config.toml
d_mlp = 384
vocab_size = 4740
activation = "tanh_gelu"
norm_place = "pre"
norm_eps = 1e-05
rope_fraction = 0.75
bias = "none"
beta2 = 0.99
weight_decay = 0.082
warmup_steps = 217
decay_shape = "linear"
final_lr_fraction = 0.0
doc_mask = false
train_tokens = 150800000
steps = 4603
Each number is 128 + 24 x the weight over its row's rms, rounded and kept within 0 to 255. Layers, rows and columns count from 0. Numbers have three digits each. The size before them is the row's rms in percent of the matrix's.

# layer 2 attention query, 96x96, rms 0.0921, rows 0-40, columns 0-95
109:135134130148112130120125128100110142128141132142089124131085117125134107122138162098132110136163129123104145150116076150169129135114142143097142155112140119083174171113157116144130090155098126097141145123100121184161128110146160090085107148115104143120129135113147112127151138135119038174
087:118135146107099127120156123103173136159124129139153179127158149121145142101127095109154127156141078104112128140169182117134106131165112101108157121106094141123098068115119120127170142106146094145098143102094130074122147143136096124120108103139164089126128127105144126130181112112107146123
098:120136171186158102125100121149124139097092116077075086152140130133090149143116162158149122084086179130120117132139132109136132088117116138143138136145178110092125174131147117137102123115101180105124105130151149159133124093097117140153112136104106140145111144121108110117106136141130147111
119:125091138116107108117109121114128166117130095109103128131103109130141144117140161166109103164150130084137142136117089124166156095088141116094105143147178105103162185086143137105117112178108115130124080139136116141155102104159180108134119131130117151088124133118131127145078138135127098154
117:118117128130124134131112101103091137132114078109117123135131126111138157135141173173101110125155134109109156150121089139161139094119162120086118147155191103093158194094169149111126130151108104101124121144122134141148086068137142111114106133135117181106156142132131120142098139117121143150
116:125118085107114147099152139124107120158162142150130136092133126135148128064110074104107141181174090166128141123142101138153096145151172122096117137097107153164133110106102168137163132115125082115143124140120103094130143159153127109106129148171140109085143105107114135133133139119155113115
124:138117086099136109130148121139134166130139120097135121141127137144139088120110103152146175148177067140140143139123132142150092133116154140072106121103096163146146117119085193102147101145140107121134141157144069138116159155146152101128152138172149129105129130128101142088119136139125150154
102:163095073122139132133136128127097127165151145163126137130146149129122094094106112126168152154138136157095127111080135094125106161155124126131143122112102174162140123153080125147127115145095168139125120154125114089111131187153064126149177140116144102115103124138123092141153104120130144124
117:123132107079123145127138120171137115152169149120137162138162132136161145119124092107169147163139091133133135107136191153132092122117155125121091106096043140138137114122123114153127132154144125131113160116111078112119139165155146083116143149147166123145129117173110131129124119151132113162
119:114135167135118130131135129131147076118100142135156138154130119132145162126158086097134092138107155138137134097160174144106158119098092140197131132126094096114094101121164071169118148104187145113126120112157147128134114146110134155122109118104116118164121105124161123148118124146164097115
120:134152104122151106111148137145125166152130120114145168098125162145108111133078154134130157147145078127102092125106129146138111129158160117090110121106123127166152113114083142108149118126156126150119128135142073096089122165178122103134164125143167127096106128125092153139144129109095141191
103:150089137100098118136132149124171170124138140155150162130121132171112129139125121134148112119105093129136129155152126096094162109114123152167172160116114138081136117140117104175138135182147120095125142128119150117134087117091144139121071096147106102135126145132166134113161118099153081086
105:133135090079126130126144125149121157141133101085123178093132159154136130138096146135122155144173099109115107133117132156130106149139161115079127138118151106116135106082112160096145109150153130129117126145123076110098111150177121108138169132167184120111118110113106144151120143092127122184
089:109087101106133174149100146124102119117175142131116145158138143118118122075107140146097124119120127130147144153120154129163148132135189147100161130148134118110106079107103194098151123147108100091094099159110133131134117105109101148134149143126149144153164146097143134147143107111173161111
098:117091120134133118151151156100146109158116082077152162154151151100118126085071135120129135172126123114120139087144164158109135098110119140129127122113094161130137143089125120146138129136177150148099129151152145148132137135131131135087191105102133133114082134147158141112140079149135089140
111:100150126164123105119126110105135103133142135119148135076088143111109120097100141139152102132144135096125109142147110136115129106162137126138156094160142135165112152123103121115153122093103045139124145097176128143156108074138133126072151126117112147134167122191124142135158098117119104125
098:091128131153122088181127117156103149150106063133141166134128096133094111129157121155135123139146164113137136145143137183107122120146120116081081098103098145080124102099150114145092149150180151129115132156125131097116161120144177126144102161120127148138140147131120158133110130159116142119
105:096134086142144098172118124139121107146121111135142118131132125158115171118118111129121087139164155118115123150066130136120148148137115147179075116154162149123107118171113139132112160136157098105099131156107140115126112100142119155153125141113087137069127112200106121161120103114140158128
100:134155155153131105148123123092105109140134122129155144119115154137156136075118114170126091120091145103122112136111166103152147107153126143134112137128088129177121101168156136154138130075133093103153159146164113102149128120114103111127183059141154127131167111165132147108110112122121162136
100:144145127161145090124159131083160122144129120185109119116112113114145131073122110144162114122147144142110154131119121133132135104150093104092146113081108158099142121174169133127154169132123141114117162119125131074150147177140155134084125104143119097138110150164105097148109083146124145121
106:111109152118128159095126171128166148108115122156079145136115140122126111115126159163143134103138128122140115141166139140092120105157125110133169189146132076091089084170152114107109128114119119131117150077118143132096139119148093159163157112127172094158137126089118145104132133119091134135
099:102137163171127100094128127127129136130118121149108081138110140104128144127132139143126138146111132123132148121121147113173079136152138121100083126135099125175142115120137162074127122117151150100143150145140110113138207125132185131128182155117113128107129110167110109146082127170098134166
096:140145120125170130139146100068159133137162137163126116145089121087125127132134120059118102135158163139133113133119132124085161123134127115123126144113170123121114119120132079186110149082113114140169149102105160117114104111128137159177097134125153103129137103117151124131130121106176121083
116:145121091081123156159114126134110094121141131128141138130163107136145141146131106141104122153124110141155118161130137122141119137072123174197092101138093137194130146157157133172090150123097115134142155134144113097134131079106100104170118143100152141144163139150136116095100130119143141113
114:148101091096126095129123113134091130109148134108137119133154068136158112168120134167112122154146093137185134163096149147106112111128142146088134118148140169139125126078113160161109101100162107145151145139110144127143142129101163116185138127140119186106136162105113156100137132144124111118
101:113153124166153145136161117093120120140112055134115130123115147068080149103113135136131160145129136139127110064160118118180100119161116115096110129091135132159135116136163146120124132131134137097083103178123145115128166130123149141118157157126119157108094147142094126138108126163134159135
098:122144145128113077111112103146149152142105103085100155130125142112123158109128124177126127088145138080102117114184142154135113103141130109108140145127145088145108096116118135086111115133154139090083135123158110165119131144175164165155143115143121107115129113112114148153112117099082147186
099:150072083121146111150113094086112171123132133106131129099129113126146139131152106108156151132191120118154148140118131097145132159134158148102133142118158199107147163110112197175149130132095082116126107139115132123147132122122119117129124142124092103126130137092124116140111118126136109077
111:109093120108124113139108164129132156109128147111112115154164147153098102131122122183101132148157093133117135154086158138124118154106122159143106075139092139142139168113084119083091121129115116168142141153151109136125101103144101153128144142104175142108137180188123121164141108111138132141
097:111142122094086145116165140114156129113135136142114152119131157126116142119118104123145145150182093113114136097177138110152149115117148104166101195103128107098117140097143158167147152174123098131079154092105147136093104113119135173129109123129116158106131100112133139135116167108131100088
118:145126145056117162094128091123094093152113103095141111155152136112167145157123097096155112139122170166089160124105114157145131122119115132150157128087123108105145114158143084158102125109116161115132099125098132138130118160111145165147094130143153139126079123132137117135155144113155085129
099:115136147100090111125134147134106126097131147135106076119136083123148109141126089158151134153145118119165164168159160129126102094121109117095074123096055131132139141132171164141129127157116133126126152128123103139138179116114154096126128162139149146139149136140109148081111128176142103103
089:148151145126150165111107127148153091134138146103087178118165088105162122116126123122193147108119147130101111107110151109090144123152142089146162161149134105126107119135106071142166120098123128126148097123118123066115112155152138148184123126136132081148130130127161138132100151131141129133
065:134150162133155099113131118168104095134168130162126124129131127135173095147154102113186114093138173078127148119115109150085130151104120126150124121118114106147114156148142171093097098098108143150108135100128147120136125168099096164124116100117141136135118103071122128125136114155106084159
101:180116107106142181140133158163124122107141090136131174101123103093136123141127131126126118128119112127120092125166103145100131133148124095142144139152175133103137106141118088131124118106152123128137103129097158055112090163128141119159119124119126094137128103202112154107110133111184125128
086:115107146153129151123104106137155106126089112136129153107171145150149122107128080143178138115121135165136163161104153090080118146153141119136151106145056083115139138149163127144120094112131136143109146113115125134134113165123110133119128137131162118160118154056132137105144109177153114109
101:090135145126129065128136107092137138107132140123136079185146142146106125084164144150124128093094108117132157127139156114127142155075129152141100160109100122139117131100080130123118125119112138111103138163159115185144153101101156119139143103127111140102125148116137115142120134193078123133
087:120115104100098132121117131111144162125152136086113101136124144139115137102132135137102150152104102108139122124129121123173137133097130139127068133108141188135154134075092162136129121138107155095097113186170117153125123110124152107122165159124110161075139137155134106148094115100128109186
108:094124156128104080139125123093112133099125145133137072182139135131098125122160140145119132098103131107152149145154158105136148129076145179154130153114110130125099116099114134122130122137118111082130165150155149187147149104096145131127153116106101179139137161107159105132100116162091126135
072:151127107119074153108120113107112142144187155088133130115089138134094122121103124128110151154121146093090117116121109169163143109150126139081099162110157163107160155052111160145130138170134114112134098162142128131125129121102116129131149156144110122093134131126110101118133115086109136168
124:154139118114148156100132122142123137151132103131123187093127118131181125144095107132155135150143123164117121124108118124147105117185125075104139106095115133124157128158159094128132128125122144159128141072116105070104119166165115133120106123159165082132120092151100131117164135109167118157
# layer 2 attention key, 96x96, rms 0.0917, rows 0-39, columns 0-95
103:149104125142091165098143150132104126098158132121095086116129105087140135118132092112122145136122122158133130104122124120154142109126115129137115137129167132130092147133095166103085161144144111152132076090121161107142129149104158109137167099142128126061135153096139122151147168110173160075
094:088140138152106113153123129135115135143113116138133110120124122096094150103128149090157051128104141118136097150135125140164153154123107129132116135142097157124176119160151095116150139132152175101140125126146135131119162100120108175113151198098160135180076111125155127095130134138130106136
121:119104131105101189074128134098121141130155145144139113122149115135150117127118123157135155127154107138153142095103094116145134123134107139109098119108130086124095164149116204141118121188084127108137088139098131146141123161110147099116149124151156139068110128095106141144120142124158148100
097:126103117180117165118075164145132138124125135126129075112144119098151144153159087075158157116113173126095160099113096117156135157096118134128113137127126110135125136151136170120129140133106151113163068153136154168155136130113101131139143147124116114088118132083153106152130153108147139095
077:073077124143124175156098110139173129155102136156105079165145141129115093127157106113163130110143126147111132127132135133145143149087106115127120142143131131140082151135144126130130118172103115104146091161105155173169161119104125124109129117125098145083085148082161115142135118149115124105
143:107157112126145079162146109117141126165095114119125152129123151137111156109127156140105079156115129146119100145165158133109149105120136140157165127126091173125167089121126073121155139074172145115112176142144107131102115096147116133139119120105124115186145129164134138119133128109093091146
128:113173124135163091136172122126122072160126118130125141128098122111102171155118143119113080155124115152136112124149149148111130113149146123139166107158111116124115075119128075134128153055190133134126166100136106107083115114155134152141106122135118100156150099144119130133163119117121115140
082:133156109098160103120133133137133148162112140137138169137138135127134149123123135096134112135114104110177068147172152130126136110114123124161097124130152123143157103129132118140138168091167151147106148132088083087082101096120104127140090129127160123184144116154127137067098154147148095127
095:126191128122149085135158146156071130110119119114178168094135120141142148130128120110111114117092121144105117121109076137170100118136137118102134142099162142123116089131130104161133114109122132117117147106149082091117121152177087113134131112190149134158106112130088148112144149105112114146
114:132086143123085148101108126107113129106140166140106093128122135121131108139130111165157179100147132135113157139091106115170116146122096123108110123121122115120131177122114197139124103184060105137117095141132134182161128125112136125112143111139122147098102162110131109147115111176112144124
096:123203123134153110141110118146117129107129106114173174115108115126126133132148100075121104132101131128123100145165117136111122134117155075124158146121182121125124080130148099129130120106159121137146137122115115102088127174165114141156104143173143115145117070124106157123124163088155117149
131:149134139144088171133119128129094164098132135096123108131127091153143117114144129119135184121143168127130145103096084090132135128150137152105097122149151094082092161148126159107130116171081104121139100137114121149166156116128135102091139121172108156079130156125131114138158128168138154104
091:115191146121143095149138128141107116134119097126147157124122115118104138116134089104109112113096106146140094138143105145125136126100169084090136137107155116105110062120130103146137128121165128137138118140133096098076162155168107124159102129208133128154102110137095154114110130097147127136
108:144105133116078135122115105119107150138111107130116119126136112117107161109170123146124139146124149121168175132121111125157165138093137170124121146147125109080105110116106147108140123133080127094129110158138177127207176093081154126144129072119113155133129161116162110123123126132141149107
106:148141146144174117069088111140151139107115127145085075136106090178136113189160150115139141126112126144159142165163133107122105129121123129147119083153135129138118175090071143118143146080102132141143125084113135150123101102108121127152119134118112142163136140130156087135128133140126131129
107:097111109153172087098115093121115151092107100109128141134145132181119110138139166109130103158137165150111151112147126111089140099113100130151151184143139150137167168102129126097152105116147102120104100159156107121139116168126120132120115115134107081081130109150161140121133135119113175165
097:114090134094151091170129122145135066115142143137113108131124092109104138170115155088099130063106142174121143146123127117165168145150121137162112109093107114118109147127137157162144161145067123142124163087138118119133121105132121136133127101141134169095113144130141122166144151119159113134
106:152128114079135105126150105112132137140156084117128179134127103175142109101109108133133112079146119110159132164177126111103160158137117132137114159134115134103145165089108155121130130177114114154086154121107110128134111168096115068142122118150132097143114101126135175136118159146135121170
105:115111112116121120113128111117133118125163119098180158096126131156095146141096158147139137122124146091082111162113147147098137161146116126139189140163149126102184142104130100104116120139098141135144122094100124128105161141143136131154109104079131093081123105103110135126153167080132176125
095:140145148177121098163117141134158156111140122068117132116092116181151137152112143095096166081153127131115160136120136109136137152118107130169082123097137164107154138107102127118101133130140127162142122072181100145116092143147109125100147137096136117118153143124137113104138153165138107101
112:092094167140104149138153111140156123163111141127084091138141128103112144122160084089143110112112106122135145110099136166123094158116162131133113136128133093144133115142160105076112138108157178181158085135145162103164140166109143130123141129125129124085134129099127127127136126098168172126
096:172124115101151108107150169116141113073165103134146133079099134125114163161105142171108143082101102121138140121141145118108130121143100151133183115129097147155099111162126102090129134098114092152160144110161114166119110123116140155147116076108124134148151113127101125118123176125110139152
090:115110119112133167112133099129148104156138145120056095103148133145141077085130122149110109120133133138123158127102118130116141079166125094118082141089117130087185142128122168114115101133137138137142084156112175164145133163115114139110139139125143129122130167087159151117146123105158151120
116:107138130159122107108141136115081153139150162123123165138171147144151102119096126174176107141095109102094108145116133113145134165172154111116158152120132111107144137151106161142169133136113160106117145129074115119126121161131146126097154109094117094139124113125096115170128127088071115162
115:134135118122103103113150152140100054092142186171146120117073161147085138189124117120109105185110164126133150137144146107132129124170178128102158123122102104114116105121128134145121147148104119066121154150125131112132141123127153131134088159118140104122122132136121126161119124110123134116
100:149104113135149163116115116091132122128138129121091150085128135116162172149156126093119127086104121121156151163122120134097140120135155155162103120112112164100090114122124117116155151118113095122166123086129152137127108143128095103147130077133111159186179129119168090109091167109156125130
101:130103123083170127132111148118128098127106112130127148125102125104100156118148117123107119094155095130117116126104117135106145157125094122060150128157126126136082134114135115112099164115122127164154098106173159070100176124121090150174099129156107130127102133100125152109095149117144179120
098:195140108161159120132165162133113124137155126136140113156139145149087115119080150122097124133120160133149102101180113123151157103139163141125113101114104163101171126146111124131133149126138149080097153174132112142139143102084117125112096130113088160131131137166147148119162110145093094128
111:135130141142127058121109094140129191104137139118142129131098120118138116141111164147119100155126107101146092141180163095162131104131147104158153132131142128150089124110104158090179142097151166124115177129092099095128098113136149135083100102135117092143125135136115106152138119130107111136
101:147092151135155142159155134177133155172141109141064123128101092129110103087166096109128160086148131145151112157100108098091102084153157138097096113158126125133129124110103119128156123085166145116130113129152122150157127130125116103112158111137108120120161137130152141141108094162110101157
121:079137162139095136100142157071140160160088125125107135111128137120138135116160094144117157144152124140110140152118113129126113107120154108139081114103140154130100132122127158187096122126115111174114124099092144170100130145152125113095100157135115148168111132135105124118147132181104096074
100:132119151129126093136144172170099110099140129112124115111120147132130156160117138118115155096084117106098140130102150118154095125162164138162128114138100112171109123125134136143122141108145136116101158105167090179121115088184158168110138111107121112099139139156104121167170147116078096144
098:092111157152125106179098143156150123139114151160139107150132105121135109121140072108162125083113117135165151138132146142164121140103119129144150134092078127147097133143171136131129149125133152143126200116111113173129114124137123181093132106112127135145108146111119134114190121120084127100
061:125155134105132134164149145131135135142124128132171115096167098178122137105117059135124104167124140154178125159119152150095128131160151115097134117155122127105101109094116129117052106118136108114128111099137121137122164134110143102125133157145146136198131153100145124108114124084151135152
117:088145148090126093156113153145151117156108111150115126156150132110107121105135092112154155129164160133132145127134145142129106098141128128121132105088088119123105130164172096131126124109152104134107177091131118140139142122141128158073105099128147151215118155114132123171169131146096132108
071:159149098143132176127160105130100136125157133138148157094121136110073158126124116154083117149128104128102106135149091176088139156132127130120133129124179139089148114105115118149120123139112111128151090124153137088119082143125120098153134157153143118131150081134134135148071123108128084176
123:141098105177119163080155121119115140141143140127114126103117159127180109171117175165098092114147096087122134129095121100118140137124149142167109119137144126139125151134100139125145177142103134148172121164158126125124123110111143107156120149119130133041141097154136104125111097129109147109
064:068143150113118125133137139109098062148120147147122083151149112120154137123118144160150136096159113104174139126130122159163103130093139125124132090110101126137144134121138125104090155158155153135117191135136124145125160110131132151091092113116134172135083154173139122140178109122109121115
094:123100127152107143104133104121110121132120160103112071100125160136147111141142173182102119143145095123131139149135129082155138140124120144149095121141120132155150156134095154119124185133099150128139155163166124123125135098104137116093121138083120156081136116192141095149147090127084124139
089:114159147100144118181140128137124133141119123153122128167149100110066128117132110129159167128114124127145129151155145164124077125128116101087154143130090120132167105126152122061098106121161156108098143119099128146113108138160128138127102119114124141197110169100107168123133161142117120152
# layer 2 attention value, 96x96, rms 0.0707, rows 0-31, columns 0-95
095:143122124085153123197120121135144104131133111101117096155109096145127107118124152095121139161169124124133139153116131128080140135093136139095185087145129167131154140138179080136128155124121076119130129121149128133131168081146164134136113133125144133111117110100165107128125142071107094131
092:144147145092118122130106106125116095138131119166077134109120137117099091079129129117141121116127107166152114092127117153134173108172165143161149149113099120088164105127135132098096177138139102117125117130143145136112201139137096144113131173154130129129158127133130132111080123156143076121
086:109113149122099122106150078136116161162135106155104098141159096088151128123140124135109174130148106169153106132182094130089107169115154126133132127106124101162104100136089126122137132102112106172165134134127141123145084120155126162102116111155135077105099148111119091134094143130159137140
088:120133183090128129123135096135064112137148136106119122109118087145099107112129138109093155089108112139138130099087124136104135097123124116091122168092150084100163104136099153105068076133157087141144094127134140129126161132150121153135122110126117176120129132127157126124141149090155133117
101:140129108123142113162117150157127137144104143194138154126132189111068147142125119092151158098113094133115138148114136122122120112098110130140107110187128148160173157095164132128113101151133163102090133153147115143116109136124105078117151090133104168114122109137140113094158111144108141123
101:116120145160112107105126124065123154165105136142128130108121124116175198089138143192085130109120106094095121130116135127156128125122148092131129129068130152132101151111062151131133136138111159155150132129116141120129117133131108137128117080120102111122120129129114135078148140137087164129
084:096112153110146145132132104121175164136121109070156155120143145162071109165112124161069101133134111130151116135134122107159098093088148125160097127144155151129124105145144155125110094094149114118115100166108143137133152146144150157095133169110123100124105143121106138121084130161121159119
093:143101106126120138149128134103163116127160157109132135146128111133173125152127149137098117147182123115128139111160150175077119070147092101135150111075085137127150139119113084192119171153099105169142171129118145163135149138144119128107112125112134138104117098127145147143102112118116120153
086:142139161070143116115110153118138081149118129119152124129131133166132128144123086138128164119148110159111116177098152134102130183152115159114124114140131135092177121168115140175163108129103147075112145128125134180131141116115118115103151127115126132109113126120120130069147126129160074163
099:106147100093113151178131142152128107116168160156123150103096140143104093145141100109093124106102131098111148128164154074107145152108120123100129103118158091141095156156148143124108169152101149121101137142114123116128119148121113075164114118132155134205131138143140109137117147134145144092
101:152122156150124131079138165147164139104111131110128096116104158147154174150144165122179187137142144137121122127155135146134121107126095110140063131130125130132146123148143092127092128146105134100156156097137135102133127137128127138149096124116160120085135132176106112111045130135104132117
093:100123156146100138115143144123148140152138139104119118165152088116145149111140175130132125142157137170135100065116119169111135094136088146171113103123137105130123118133059073128152138136193115166125077140117131150117150144131128135103154118119111110083120144100117142129160128150143131131
088:122114132121145125166116113113090130127105137147100157129112109141074084204124117094173130157194122157125142119090138097115124105082136129129195113113128152119116138133154137126116127155140178129080116144121114118129150123119144115145168107113163119136115134147141137146106122134114083118
090:106120183127140113052126141134142145150090113133167122148154115118112064147139111170147099162129095119162122086051110150160118149142150122158149154137134104127118109124091119153171082107129117127129138108124129134134108113142114141116134113154106141148122114139141125107118109150114091137
094:099138105127105096161128164149131113101099126134156159115126104139094145144131155115125093117084135120095113133178127125105154137126156153099077120101129082138130123119219122097149116095143166097099142114132132130145171122110109144142145135144173109078133121119118133156144127102128112129
083:132120129123113136094144141141177120126144145111143111171099119110122187092097144121150130110089123091134110091139133139144129113186097127116102153127112128115129175185107135127131133107068119164101124102165145132120110131123131101096089141124122153147082100097132116118175135092152131128
106:070113153155107108105131114093137151137164124122156141135112092152173133096128123108085119129176126130148106132121100151142147128086158130143130125072133165107120102128090132176135110118152153133073137105126135111126099147129177157141099154137108153133117108126137136116106120094073107149
095:114132104105110124108128075079093119134081116169134138151142139156181169178130135111165094140148114132138143121163116159121121111106123142122141100093142186138118136113089136150089106160121146139130145164129125125141126127126106112141127083139122104123159166090113126132161129095132076115
087:149133144157135134138116111108105144153178139115115142130155135110147138102118162118099107136113136062142132085134135114152113076122082121163137117139136086109105131156139098135111124138137062161136151123134147132122122154158118136113073181147114148171138121083126136087082128117120129110
102:102141150136142127105125161158108062131149161132153145103115154130048131153118078146128153111065133090145128140128114139134110128133194106136135132173128114127107119084132100148128157160142103125109122133155139115106156128126095166122150134125102122154145139159130130165113108142142147117
093:132114108090115164164124124160109112102125139114124110149104160145150101149118207163117130161121145138102155072115138132142126067104085172152150119119141090100152140145113139146117103142139162090095126139136114172110106134127120134141138130143118118127119124154155146093171146128135083140
103:110144110175136101153106111109112159106118134182125127147140129161145131161138096123132103086066114137134120156130123171112147148114117084152117157132136133125130097131122126132120111151142189124158114127149128111119102167114105169145133062116148149103148099105154137104089113082139103138
091:121096123160123127112148136166122128146155117144152130146149118124153093068097084143133122178127103142146144105080149154132088109117182150132140152086128132100164120165153098135120101162118150153100148176138116107154171114109138116149116118154119129122121140107100124133147119086150096162
102:091123118156138125133133123167165106121185140153147130123120115126132122129124094099168141109162140125132097094068120137148096144158097128131130154131128161138073156166110102126169130129123117118178133146119112180130128090150147129100138127117149167149126121135121126168106087103170086112
092:154126145109126169123128086145121154174107135138122116110148114118155152116130114101105103086078118085140141172088110155133113149159135121140144142130126110104142135113112149188161123115118090112126122151164117177136144129134080133106110148105139094184136117114096112148179131138098102113
095:147140132125132098171116116123099129143092145082122096132089142124135151145132103114163149122136129174112126157166137117120116098129155132153109150124119052186130108130147134073186135120155113116095113141098135101150128157140124148156115093121134123082131115138137103161116151081118109127
092:091099120124122146138131111084174098111161147124105156106130147133100126155152131104144167121137121190125133163102154123110134094146137120139145121158123144167116129130089167145130133179105145128067126113154130130115096128118107134149141113106158130084103115117136137166104146104059155120
092:146126131155115136103141151108125087137140111149148115089162128122123077116122124153187120142155146127106120133123105129115144079120148117147100130163092151124129159179123115111112113093133165147153146117073115105141137100134139129129125111105142123176115148142133106171086119126176198107
087:115129114120112109139134138064101128149107149119106136155140141120135125100117066116165148109145168132114114142129094147192119170161147126128165134153108108142087097124101132115117140130150156156144116146133129149144054123122141095099132164115140105137143144165106149126106135186103113124
095:103140122112139133195113092157147113117111093125114115112104123122131138147147112128130096098118147158123120170163143092131119125139098131149093105185143146131107161106102151139112145137190118129163083100091131109135112110119162137140105120132133103136111106157145135194176153130096130127
087:158137108169126148143139091113160145138123152134110098110128146141098111152126143163074127094105151158111118153151125146093160145164101138079160082124117105134099132088150111149103126091127156105167139097147119145139127142110111152107104107126130120170147121124132167063115123161120160114
095:127135111143112148175133161087156114140149118086141098104131119132130151087137051133105121157131122138117113130206153146096105065127099140138123132128128097163144111143140111112073150171165128137117152133122123142139127122111164087167121119111136123108128123141135123127089131123131106147
# layer 2 attention output (transposed), 96x96, rms 0.0773, rows 0-31, columns 0-95
095:132140090135158108171132133144129097150127151110118107147142117082133131104152131126107107110124201090118193111133127140155078122185138122101129123194135100140129119139159098133117078129144115116128101125095098107165107111123143178151140122140165137157130116115122142125134118140151139127
096:120146139099112178121079158137144146121112150130166158169120139151133091110184111109111120114151152096173150161104091122173118121121078135095098151122105113153108111104120176130117129151117144121116120112083139119096146108138147166114125120119109151101180123162124136140144107120132164119
096:146102179119120083177144162141140159108106140143156154088133123135104114107135117124116138151126106136151088117155130099140117166136092150133185087147137163156114098160134089129148138148148134095185094152124158108126139137115147130136070096111098120123143097100121125104115116131130105136
090:169105139135145136083106138106103130168149146105158205132139107162122099120124149157158160109122120118146154157106109103104135107153089125099091125129151140127131109144163113141110119154138126102126090148093185104169103119137077074130095121143132113113147120115109136115148129117149109124
102:108132121120110154077116071135166148153141122147120072160097153150140171097142155137128096109143180127107137106141124197142141124079156109131105145100119125071129128130125142162132152148143082152134165144130121129150143107126162125088141100138120131140111136129130115126140135094108139103
089:125066165136127121087124132151133145154101107149108146095125122127110163144137123165158103097135052154110109139120105108102151129086117138168131127130125118112117158145076109108125124171121118153147150110133168147148112173150111098116136110130086143127138114116153184118119127161139115155
080:142108114113118174147098165123134130141168111130102143128167126141113109125097103128126130157119113162067102131121137141149118119166098171164132126112143114126120140131133083125141121157086114094131097106138170149156131149116098085101079155191181117097121129087138132123136127116148119129
094:100167120106119089167119138132175125135102114150110133135124129132110086156144122136122129117114112091137126129107161122130082119116130075121130137153168094134135126102148149061084092135133116127117133111131124106089146157144139145119143156078185140185146150092130174108138130152138124142
082:090197123158115150113114143132103168139148164140102098107065142093108086142108139155129091123122168112087122103147102118129178106122133101124108144134123105134099102141145162109145160127112099145106137161109114127160138139140145162124159133094111151148107102135129135162162119114100147141
101:116133128122142107113113148107139122107165118092155142136153108123183153090098111135112146137159106118143130102138115147132098138103155143157083124123170162158152179108162114158147135138120125149151119118072098122158098072137135130095113142148148161103163155103096142113089142121121096102
093:164148182150076118130137105137156153106148120127119112164113129103108137174113127135154133115081136163170118120124138115088138146086126106129133138082071109165116103154116117146131103128136147085163110115124099125108144161135105151179103119154129128148114137126138098151128104146088111091
092:108097144087124118131102106148167089154137102164149125128116114139099074082132110112133137133149091136146115154112135096130168127164081130092157186142112142149121117153138121113110138142141164103156124140129145132115166147127096108123133127171139104109159092086127159119129095125155112176
084:133161078147099110119100116092126125109168114118149127142102113145128139092130168115131160133145170152129125122152124161177093084165193117135116153142134106091138168112122113140139094157091114128124121094107152116128074118137130155119174106137154125087122105102122151134149134104121150120
098:133115072147126153127150116136098134151133152157142115129119104175106078123157159191161130142108154139112093124155153130095140134183097122136139105139111138088103101113087141102115118114104132124109138151148179138123155167136112123153124111107067076111103104126137117125130123140125142139
093:146117128100139090176144117110141111101138141115111117143140143106186155140106095065104109142148110146115137125162111144127130106096131140103102143094063135194142083107119100147137158103110157138105107144097161150131127094110117135133143131088167142136129121142146127122112149157143162143
087:074156105132141147121166110178148107148080143144137133133112099140149135156093117132136144109127114096154119117083131079101155124108072116154148101114147136163124130152155141084122149107149163166155134134130100113151127159086114116092111168158103147134137117096146116132135143098111126161
108:163129105121126153135144149150116131163159145128084121159131144128109066121112131156129099104118082126134162148131121094116110108144159137110131074135150110117128129110149103095086098114118131119114176146113194107142157193149119120119150104166161096154120133160131138130155099125132112133
095:132099136159123105123083117144164149109130134122132157099096126106106169153111123171127116112167118149142109142159121150145110116136161124093105129147095153102100106143150090098146091160130120139149157113170119116116112115173101136103176132071154139094123143161139103123161082121147129095
088:120094124115137145113121150166150105166144115096163178140147112119107115119162124154126142115102122122171183124107175144144089172141069120145132111104157161157105131128150140101101105128159129118139101120114091121125142141122091098119087121168126114118169151151128148093132124118175116144
102:129195140142181160132109139107109135132158125164145095185138166168161112122159085116140092099150116125141120135104099173132109140123131125109126105094117134124136080109122157181101153130122112122141114132125132185116145113125158130139111154100078093123099144164131130135131135122140132132
097:077157121178125148095094125113110152141107126106136135137145094143079132159081146144117145108115149089115126123131185123113159113116175116124080173123132172121083122142155117123085121117137153091095109139112121106114149115123098117106134133141140122137124115121134191104148100138115149153
104:185104082106126116091099091112125120107136160178129144118097141137118147127142129116152127123130111125144163136129159155144090125113156106119130132129135142142109132117138125185114120147154134119131143127131224132095138134169142095133111136122156152109104138146150093131139081114123065117
090:090156115176128136163161147120167181140130155109154122125094156143104115143135154109113147100112139075114099125098133159101146126121148112147120097153138099097120088087149139108134132146163135108130198148131131136120131164128102117142159125103127067118126146153102110138137130118108174126
105:131124085123124083155167110136123116138146123157165110104111101137088115142111114140156127100119156131120124134131171111131144129149130095137168101124151114106151155112096194079141119092124127138160166153115131118107127135149133123146145188149094103105103152074105104172127156107150141123
088:090123131130142139088132186164128190114157117142100195100092134120097158123127116188141127128149136133095127140149131138122137123112109085106119138126152109124159101109128160088150144116135124138081114100132122129144135123105134111132128140135097161070085110147084100141135134127156119131
093:146101159115117118134158118162097139089097119126132094137150143113121172087121090099119137183149092134141115096163120141109108111106147130168163117115107141114116100121156124175113153154121162117132115142134155138176100126115147137182126124099153130139123070148137154149095144083144142139
085:127163145146074107126113140113125137147123128197122105140121156147143134072147131111126102121149123119149138145167079136136115110121184096161153102094140102176136150096136095145107124139116097118124100123120096102117136158119163162087142120131139134131108123124176114169136127116130087091
093:158129166127094097179168136095147150132138140106113110114133100156134131116112161156113151171095135127132137132098117110114120131122115135148108153102107113127146142101083163118132123145125108147133117136126089113105115130174137106157157119062109137079151170096106127191131153121094148154
084:113167121116107119112148133154108152088139077126133113095107135124124125105124108107107150174155113145153127162157110122173131122117135152145162132139144099085136142098093149127145183117078129144129163127142063159133100126120141173111126120118125127103067127138154126119133092115128127178
093:167126136071151126097155118120124118131121118139108115105167113093151137088103098104118141137197127132129125131140128085146106138122150155125139163156138143149136194149137105146147146105088134103125125102129144110130104090084134078146109145155129154126116106110100103144118153108170090104
080:138094134074135126118125175104121073157142116143128129104130104125141134137145102121156119102101104112116139124132137128156123128085117132113091204127113135147109117130113109152120121116123091164088108107152174089119161096167139133108126133168132176118151111096112145108137124165104089159
093:115169149095118117167116140114178159106162104101162076134146165104135127104118096070097120143152086104147155150096157137131101125115101136160112141137121101151113103100171127117117102148142122121123158152130113136157122132124140127151109144123183115166149158152143136118127115132172090111